Part of a small language model's weights.
Training: a variant of Adam for these matrices, 618M tokens, 4718 steps.
Each number is 128 + 32 x the weight over the matrix's rms, rounded and kept within 0 to 255. Layers, rows and columns count from 0. Numbers have three digits each.

# down: layer 8 MLP down (transposed), 1536x384, rms 0.0667, rows 600-646, columns 320-383
# up: layer 8 MLP up, 1536x384, rms 0.0709, rows 601-646, columns 320-383
down600:098094139101114161108131090115173059040134092104152140073077145120077153145085133150139123106134123085063154133135117116101136129146152112139072129118141127121121140096071124152129127085115116
up601:119174113136179093148071177129120098172144154118141122163109117125166103154124104126053095165109169128103070123128100112099110108114166156136184095246152112148128115121131082193132136129165148
down601:176099149124108083145210090108126140141133147100100156104116138107094151127134125134188137113110142129126119141128180097082142064136118143130128164117163107116156153123168175061118128104113087
up602:088136106104133126172141124157135129143187104070086132176197152072148120183059130131153114145084107167120129105063143164103145152115166173101128134158113126145174084145118103115083043148116120
down602:122123180139142101097108169124101183117071116131118118165123111164215149134135105151125092148143083074166179170147096155125161106113154163159128157196140163060108133153150138184156133007120128
up603:130075165194078145150112115110100097165193161125108141172148143091131173124093134100168088146129092096079166112099132061112166124131152035107190129142080146132181114113084149162126176096099146
down603:160128153089167112193080119161148108122132066107117070140140095154162147149077128130097165172169117048089074191093118102117168115133141164136159033070169131097152127123154105121089077148058142
up604:129085140146089161187138178097143114163213088092115147109124129149152069111113133089088115082145124116110133099089118142131071119075132133122151162189081096138189124062055177119136151107136033
down604:054106139210086127181123146155153100108103099142121120073140158086128190097134059149145103147113119090125172145126166101158152114121125127089120086110138139173098135158152150169148131109146139
up605:141114083193117110131101129164163151156135157126093125072181129076123106109155135113156089096088163129119124134113130145156114178086122116096122111120106106132173112109104126174112142139164083
down605:166132085136126094169061163152111130133066138147118145143093137109138150087094107111064070164191191111131119161177181176113188078162132158058102162153121097214083167145126123135150117135175161
up606:102125180126101162160159089179186173096141122142108122139159055138152179160136137067099109114138157128114095111156104146133098131136201128120135100124088111129173066150159147154115138104193094
down606:098150091098141133121095171135103119127134145137146134115164166174150144133152109152134154103123116124075131132129175098098154124115143107121152098097153150086107130120053103100079114164178136
up607:146159153081129106074105141105124189143164145156099079102130145089141129100097151113138114108168112114153135153153074122121114119124113139167118113187104140118141156064082106191126070140157150
down607:131108062184107129120140124156155084136108143108093210120103130100145084081096067089131055085181157099098117092155065093127146091145115133176123121118120187086176094146107122143069146099104157
up608:067068151106144165145117165103100192138110136159149152098133130143119180140123153175163143125115144113118140111100191112114110137146091078139119138101131143112169105152108134188074175046076131
down608:142124160167050145117188149090174084147119164150130127179100122127075104156167148120108151076107137105177126084159166119220088162151190069170142138169183156187158149087145193113130145111076127
up609:103108163129127153148078087122155150210155107202069183158074114130133181159177142144143141064114134131110089164151103127140115150133160123129130082124165100089182057077112159163112101163125027
down609:158092103122157096114097083115106078114158126151134130104122131113144145131115156100141094091161209164149219099086093162131110126133149149138100153101096114130089154148138086129170111139169157
up610:185133165218099170074097079083151107164132099087119177104112078123100109146124104129167172160159128118103192097151112148143112160164156111129151152104139091108113099198138127104106207126099070
down610:094169131110121146071128118148121116110152107173111161109109162080171178099068119147107039102126172122106120103148144079130177096110184147088122207158106113095127087132172123128090093157110151
up611:149142171132107167126166115079091145093140195131116115093146144066126121118169137111136114148077123120125106157130124118128120208132109125148120080121085139163121098102148208227123124114116101
down611:119120185060098137212130135185112144105199078080156055109145142153107140135163166131141199115133058127085117102122152165168172177138102109095163133091076116166121135149060137070152144129153119
up612:121141114189118139151101178093088205166157150149131155127076140119111082119115123083090099131049156176076088147144044135103090094099116121157104152126083129145106136130116183141112150174128108
down612:113164110152106113123159145102177119195112085110104121111068130114074176099103121194085173158173146206191130131103108162154098124143167099110118155167179134093155139128138121128179149104112118
up613:121126113203138107111098096119180156114127153104124109152158079075132136116137156132159083098087133137084086101093131108154146124156111110101119144163148106206149135088129124128137148133120170
down613:152067143111062146158135090091088118080123194105107095139093116183092117174056129096156167144108107094146081096171119186129174128081113030061114155121156098165080216128114161122171136082153107
up614:058097082096148142160049129139140118119163133095116141112120091120141143150141101133122114152080117156131125102129150125122165098093137135152133125187087101178158122104112143158120174139149108
down614:112066150117136162137192182098122183148085118120119121135105210122148145138112125137115149131142120151113088099136130153073183165104088157096153113149141101137142116133148115084138125135130135
up615:138187153167125103141143106063141144156154142150121110126131144084155149133143123136103080116112145096071127133224142115116109105091167112159126141164083157117126132094103137140124110100147143
down615:157185122177151162147073151124144124148109145110151194127072119133076173110156099150148078140118146033157116079126098121102138103124099139147199128073160159191163115155155135126119110131166189
up616:097161133095162165060135107139141115163136118139176144148169074104149118150099131115113128119135113147168122151110097127144131122111180098112110132140081172133117147124160134154103189123092123
down616:110098150117084074154108097170099108123088146145152114193128141161128106106126145131127059140114147123135141088149164123116166166155132119130107121158137106159082057127138124151158118173071149
up617:107103172122088105125101121146112135110203144136094108126176121057163136140117136099158118148094131145113118159180096122146099150163120154089150175089137064095124078061105118190067122079172120
down617:135115120093142101152120158114181149146143146153151154124139159108172115118103149099141132118146122149155072086111076136132191097127112173154158143124216148140131175134145110086118095098123153
up618:091133099133097119095075085067158146138211156108095133108101120107140109143167158109132160122056091139166139117142154166106148109143119066146133082118113125068158159103082154159099162096114091
down618:152117161123129112139084127177074119152105144124159106153101170066112161079106132169096099132088159129122151201155204196185103151149114137104123104113078148088101083136167107122153145108155100
up619:171130137150091153118164120063116136210121139157103121132120127104089097130133117119151160112118159128120152138086137136086091151096108090147095146132096112143114111093126076133093107080168121
down619:098088139161128121129126185131148147097150151138201141131092115189085141136134104134117157066097047119126123146164162122124138141182133094122133045177084175130109127141159101112121136156126124
up620:094195144156140128112139135115071115131135162084120119165113150125165104216130158136133104157147109136050047126113130109127128124065111170081109169151122119134101077135155161181088093144116095
down620:097112136101134103154121167139077150143126138088149170126175151107115092182173148089153157066179126164092096141108102094129140140113139171175114112092095100086128082134179174180104120184163157
up621:180136095151135076142148103159063157112152171122164151100121120103100134112135137173130118148080142089128121117120145126174168145036163156190137095189072109123147102080095090175102082105124136
down621:177164114112093132066059121120140135139144123111239197173132113071134097137072153130096137135185079107102125158101113091140092170154118153073086131091121099171085127129161176148128141082097097
up622:127153138082140118115114118106178149121178146115111100125146165089136113157132161077127152158169122079149163144143153144087139060111177122190085115183154162099088093134166099133111196108190150
down622:150052150159194149169139145172102117166141138090131133096148136162109104099145129145142107139143116151051150113136129136168088135145107092150101137120118141135086129139107126072128120126171168
up623:078135093135153165078106095125049115163162186153127123157178114095151124109103131133163161151114119095133156178132100150108112117113116146153098138122193099123148131071126141149125086097108120
down623:109129117108090164153116116123209150107107128122131165144101102124125112112140126094164119090114129142136099106100111147126158103135138131098132119145097131197144142142114158115120144137123141
up624:097136118146107121102096118087113136181116139120184135120142167141127164099187158130206107152128101123138102122076147111175103137133174124113165142088105149111142133135150110120115119097115123
down624:130117155150142131150099131104141085165120174087081183103161160104165159145124160155167141118111129049157117152075145139127190169064148159099142122109152095172109086062107083170123137140131101
up625:124097118141112208122132077101156097225135125127167127124130129160055076155123097098132122088141131154154135092077105124127096124144191095109127156148117036168174106158164138148165190166158146
down625:143135177074134141123088123116094160057163122111097155179137119126131175107108128148112118146062145084155131168172095166118148126149133187047168143063135173079056098142086101197081115114150095
up626:113135139135113122119108139095128144112163116104165145117110104094173134118086132109092154082123055095096179061121140100108088159109113099124146197148103112129123127081126133184118097113180130
down626:123127065089101133082135102214145170180142056152100100155091118173075160123135131093060164137070055123122133170128153115137097106073131179083112115141139167066118127080134159129126155116125097
up627:118147173114153124108130148139126156144094149139105142085147143063137091195143159083141138111126102142118117139131125095147147192178079121143102129159166111060091130138125103208019180111167151
down627:095115104145103093163117088138102112135165092151140068112133142128173087142118092154112079179046103162116155096119108151137110170115090131078150191133162122155117084085155123139148142063139153
up628:082130093126107164133131112142090146215136113146083184103196113099139128157153128152123108121109089098123084116067086070094114145122121090110107128183164163072126118123146154122137183145134167
down628:145135098122140112137142119072078119053121115142164115119154210099126079115105084150154120134149129150129154090135141143151139089099142128179093128136147114123179111129155113171094102155089153
up629:116204153123133166122083167081086200143108152144117165091150109129181106116120110111156090174160101158108105179107084166105136056130115107115169099145098206119119103129134157163123138105168094
down629:139159120106082098162107084112093149096094122088149060058137117117181179109111133177127075145132126101153126099145196115109086149109100140137086145145149106135155134099142107161091112109183154
up630:123110129115163150125108092113129159126103120110046133089136116125113071186130169100141122148108075121127127149035093130143102150134154130181141144118118145097129117193145124114142215150120128
down630:159066121103160100123153105109107157037148137140140108131095142131156143097114157105102126134177138117135090120130169093129167125089146126148141103137111141127113099122154110110184125131125073
up631:064083088162085080104097112182111160128144151113117072118154093106138117140129122119099086098183116143122106165129149129134192177131163103089187201167143124154175170141150141138111128118165095
down631:121159112160141128152138124182128064204131159091129125156123146138102100109172077126142133093129191077131055177186179141122037113160126125102183082114125169096101118128152158150112146129099158
up632:137158130106106098063158198137079149127119119095129139114166121128167099099077112132154083091117196147105120089101111090153127094098152164168131128107141076075122138159143134147115140156116151
down632:118106056147118124121104079158163100196143179148128168113121111078090108146127163168117142213142112125154090139165171140148114170086098091141085158117125117125164133064119063117157092073117042
up633:124099097131106076132161088114091105147126150101151108117106174090160140187155140100173093132094138101088129107080155147116138120138109106103122081154122137073181113142149167162135110129138082
down633:092150164116115168164119142130113127176124118105132165140126102177119127138167146139149139149164169123131107126113140118091112122104137129136172124129140065154123155117102163120088126184098147
up634:088128139189161130164095098120144173117115169069094185132192154087098171126130149153177135140125159147114096128119135124121133149124125095083152157136151148130075133110114146126134185155104168
down634:160178141063076119172160106173129090036120183147130150130078157133125117142174136149142079143167168118075167132148086144146131136097137139130169079156126146153183103179136113129106127112158094
up635:084139105125088156103144088161150134112093122090096121088168102101148089174097091086127165116122110136120064068123173150135123165060216114177140142125181191086139147162108109145082127093097138
down635:178103103093047114130102175087128100097083144121131123075116126105162153198134146154165093118091125121174126155106166141111154108137099128147111147141142104104049086101100113085130190088120135
up636:134153120066088205113162085073113169091116106054088095118141114067151125138079159057110099110107140170115158158083136134130150156081107144188137175140119105092111094134101079144099128060149114
down636:169140106134114161111163143156178134122185149102128165154124141084099123092176132126123167030106158086119097119152159142160142137115107099086161139140151111197141113195090080149091176134167138
up637:159119113102167174131163153115165149110141160116131114135110114095140132110066154092074156082141130111071145224107129085031103143176170097148141103147115105123104082157043108142076153117161153
down637:105120079145155045115092111154123156167147171188167121156118157092117147192161132123118144149127174180118091120139152124132125175159137108120098144069092169128159102126045141120163101136160173
up638:120131126183121123125119075126114161171120171149101159168114105094177148196098107159170081096124088155026079100093164047143148073114141103100087131114079163092149124118110213150091167107135091
down638:088123129144103108118090089107111056120154152134153144088188112094111089129152078154071193122071119103150200133146111177127103088127114137176140122095152160135137109123100098193111143090144133
up639:150178140189128123126123148174171128119159150114127159113124152124176150123140171116117173122154104123149093153116172147114088213075149166061098187121161084092120121145126112152100151122134149
down639:127093122042110135149166170120119126163128086153160142125159108107098147122070144147131143132132115173090095059102101200132102081132152094124128117167131142117125186142128115142131193140139145
up640:081128086157137110107116095145108104146113161085135109145088089125132158102201108077121164115100105132123140219123138154112103134168180129171104167172114138108168056134090135121114136064149113
down640:165096117148100172112097126114180126104137105144130175100166126122179124094095133123190115136092126084087106107110138138096136195143123104115145082169183109117083152166122160102179109125130166
up641:101136114116122193122113138085126177101107140110164155153118065100134065181124184114165143095123100107132119097098175099112149113029143077063148146143086120162110093082143134123135150138117109
down641:120129134157122130110133125166108103194121173119119097158191179153103141132131074132079191200132155133105132134144101163159108127155121161117123145075172110110170127166151173157143099119142149
up642:158154088062163075154095142145155166150168154131091136074183112099104133089124171126142170106090097142145079153122149130078087144134150089111178122178096100136133102076136167135102156146089091
down642:041151103130120176206131141180137116145125084138184119098095146133109108130115087197154113092178068117126128144137066135109186127144114144179201179104105076125120111149102131119128113171113153
up643:072115115181108166153092098112139156131182146099131101123241161073132064144187177062150105147105122133063077123137182154174127116130147185155053164115066143155056141114107128156111107159152125
down643:168155185091101081172147126145095120104093097143122108142149156106116066067164144142130173144154137101179149116146156107148151078104125109144139119107096156140112145083094110100192094123188161
up644:116160090091148125159109122132087136175127123069163184127149141152108144101139106095120096097084105131077125148187144097150116094145124075116082153096152156064103044138131096087094138097162157
down644:153082151121153120134191075115100116066074073129092110123177136045153105101121063160146095144112168073180126078117097100118174131108136136127139135187070122140164181120164097096152126077150166
up645:156133112133051128120073131164094097206124134136086136083060093140143146178104136124149143135175106089117112126138105031099124060131132088113171171142165121095097136154089118158118134101145091
down645:147107058075157156108148104149163144124097141104171093115109138101129101122146127133131119136139254128136111189148148160133136064035059112135106118068120187106132139141122057189056102119110177
up646:091112168124143090051072117087079159149133163123106151147168110137087084116151154147082140086127138147159076192183096108153152092142131123123147147144113185109124126090152122136085182135096090
down646:114139125106150142109111108103123158146148099168109090165131146220162136084104142095061106128114164109174105123145203053138119176109134140113182180170096160152128114109136143133124088141116185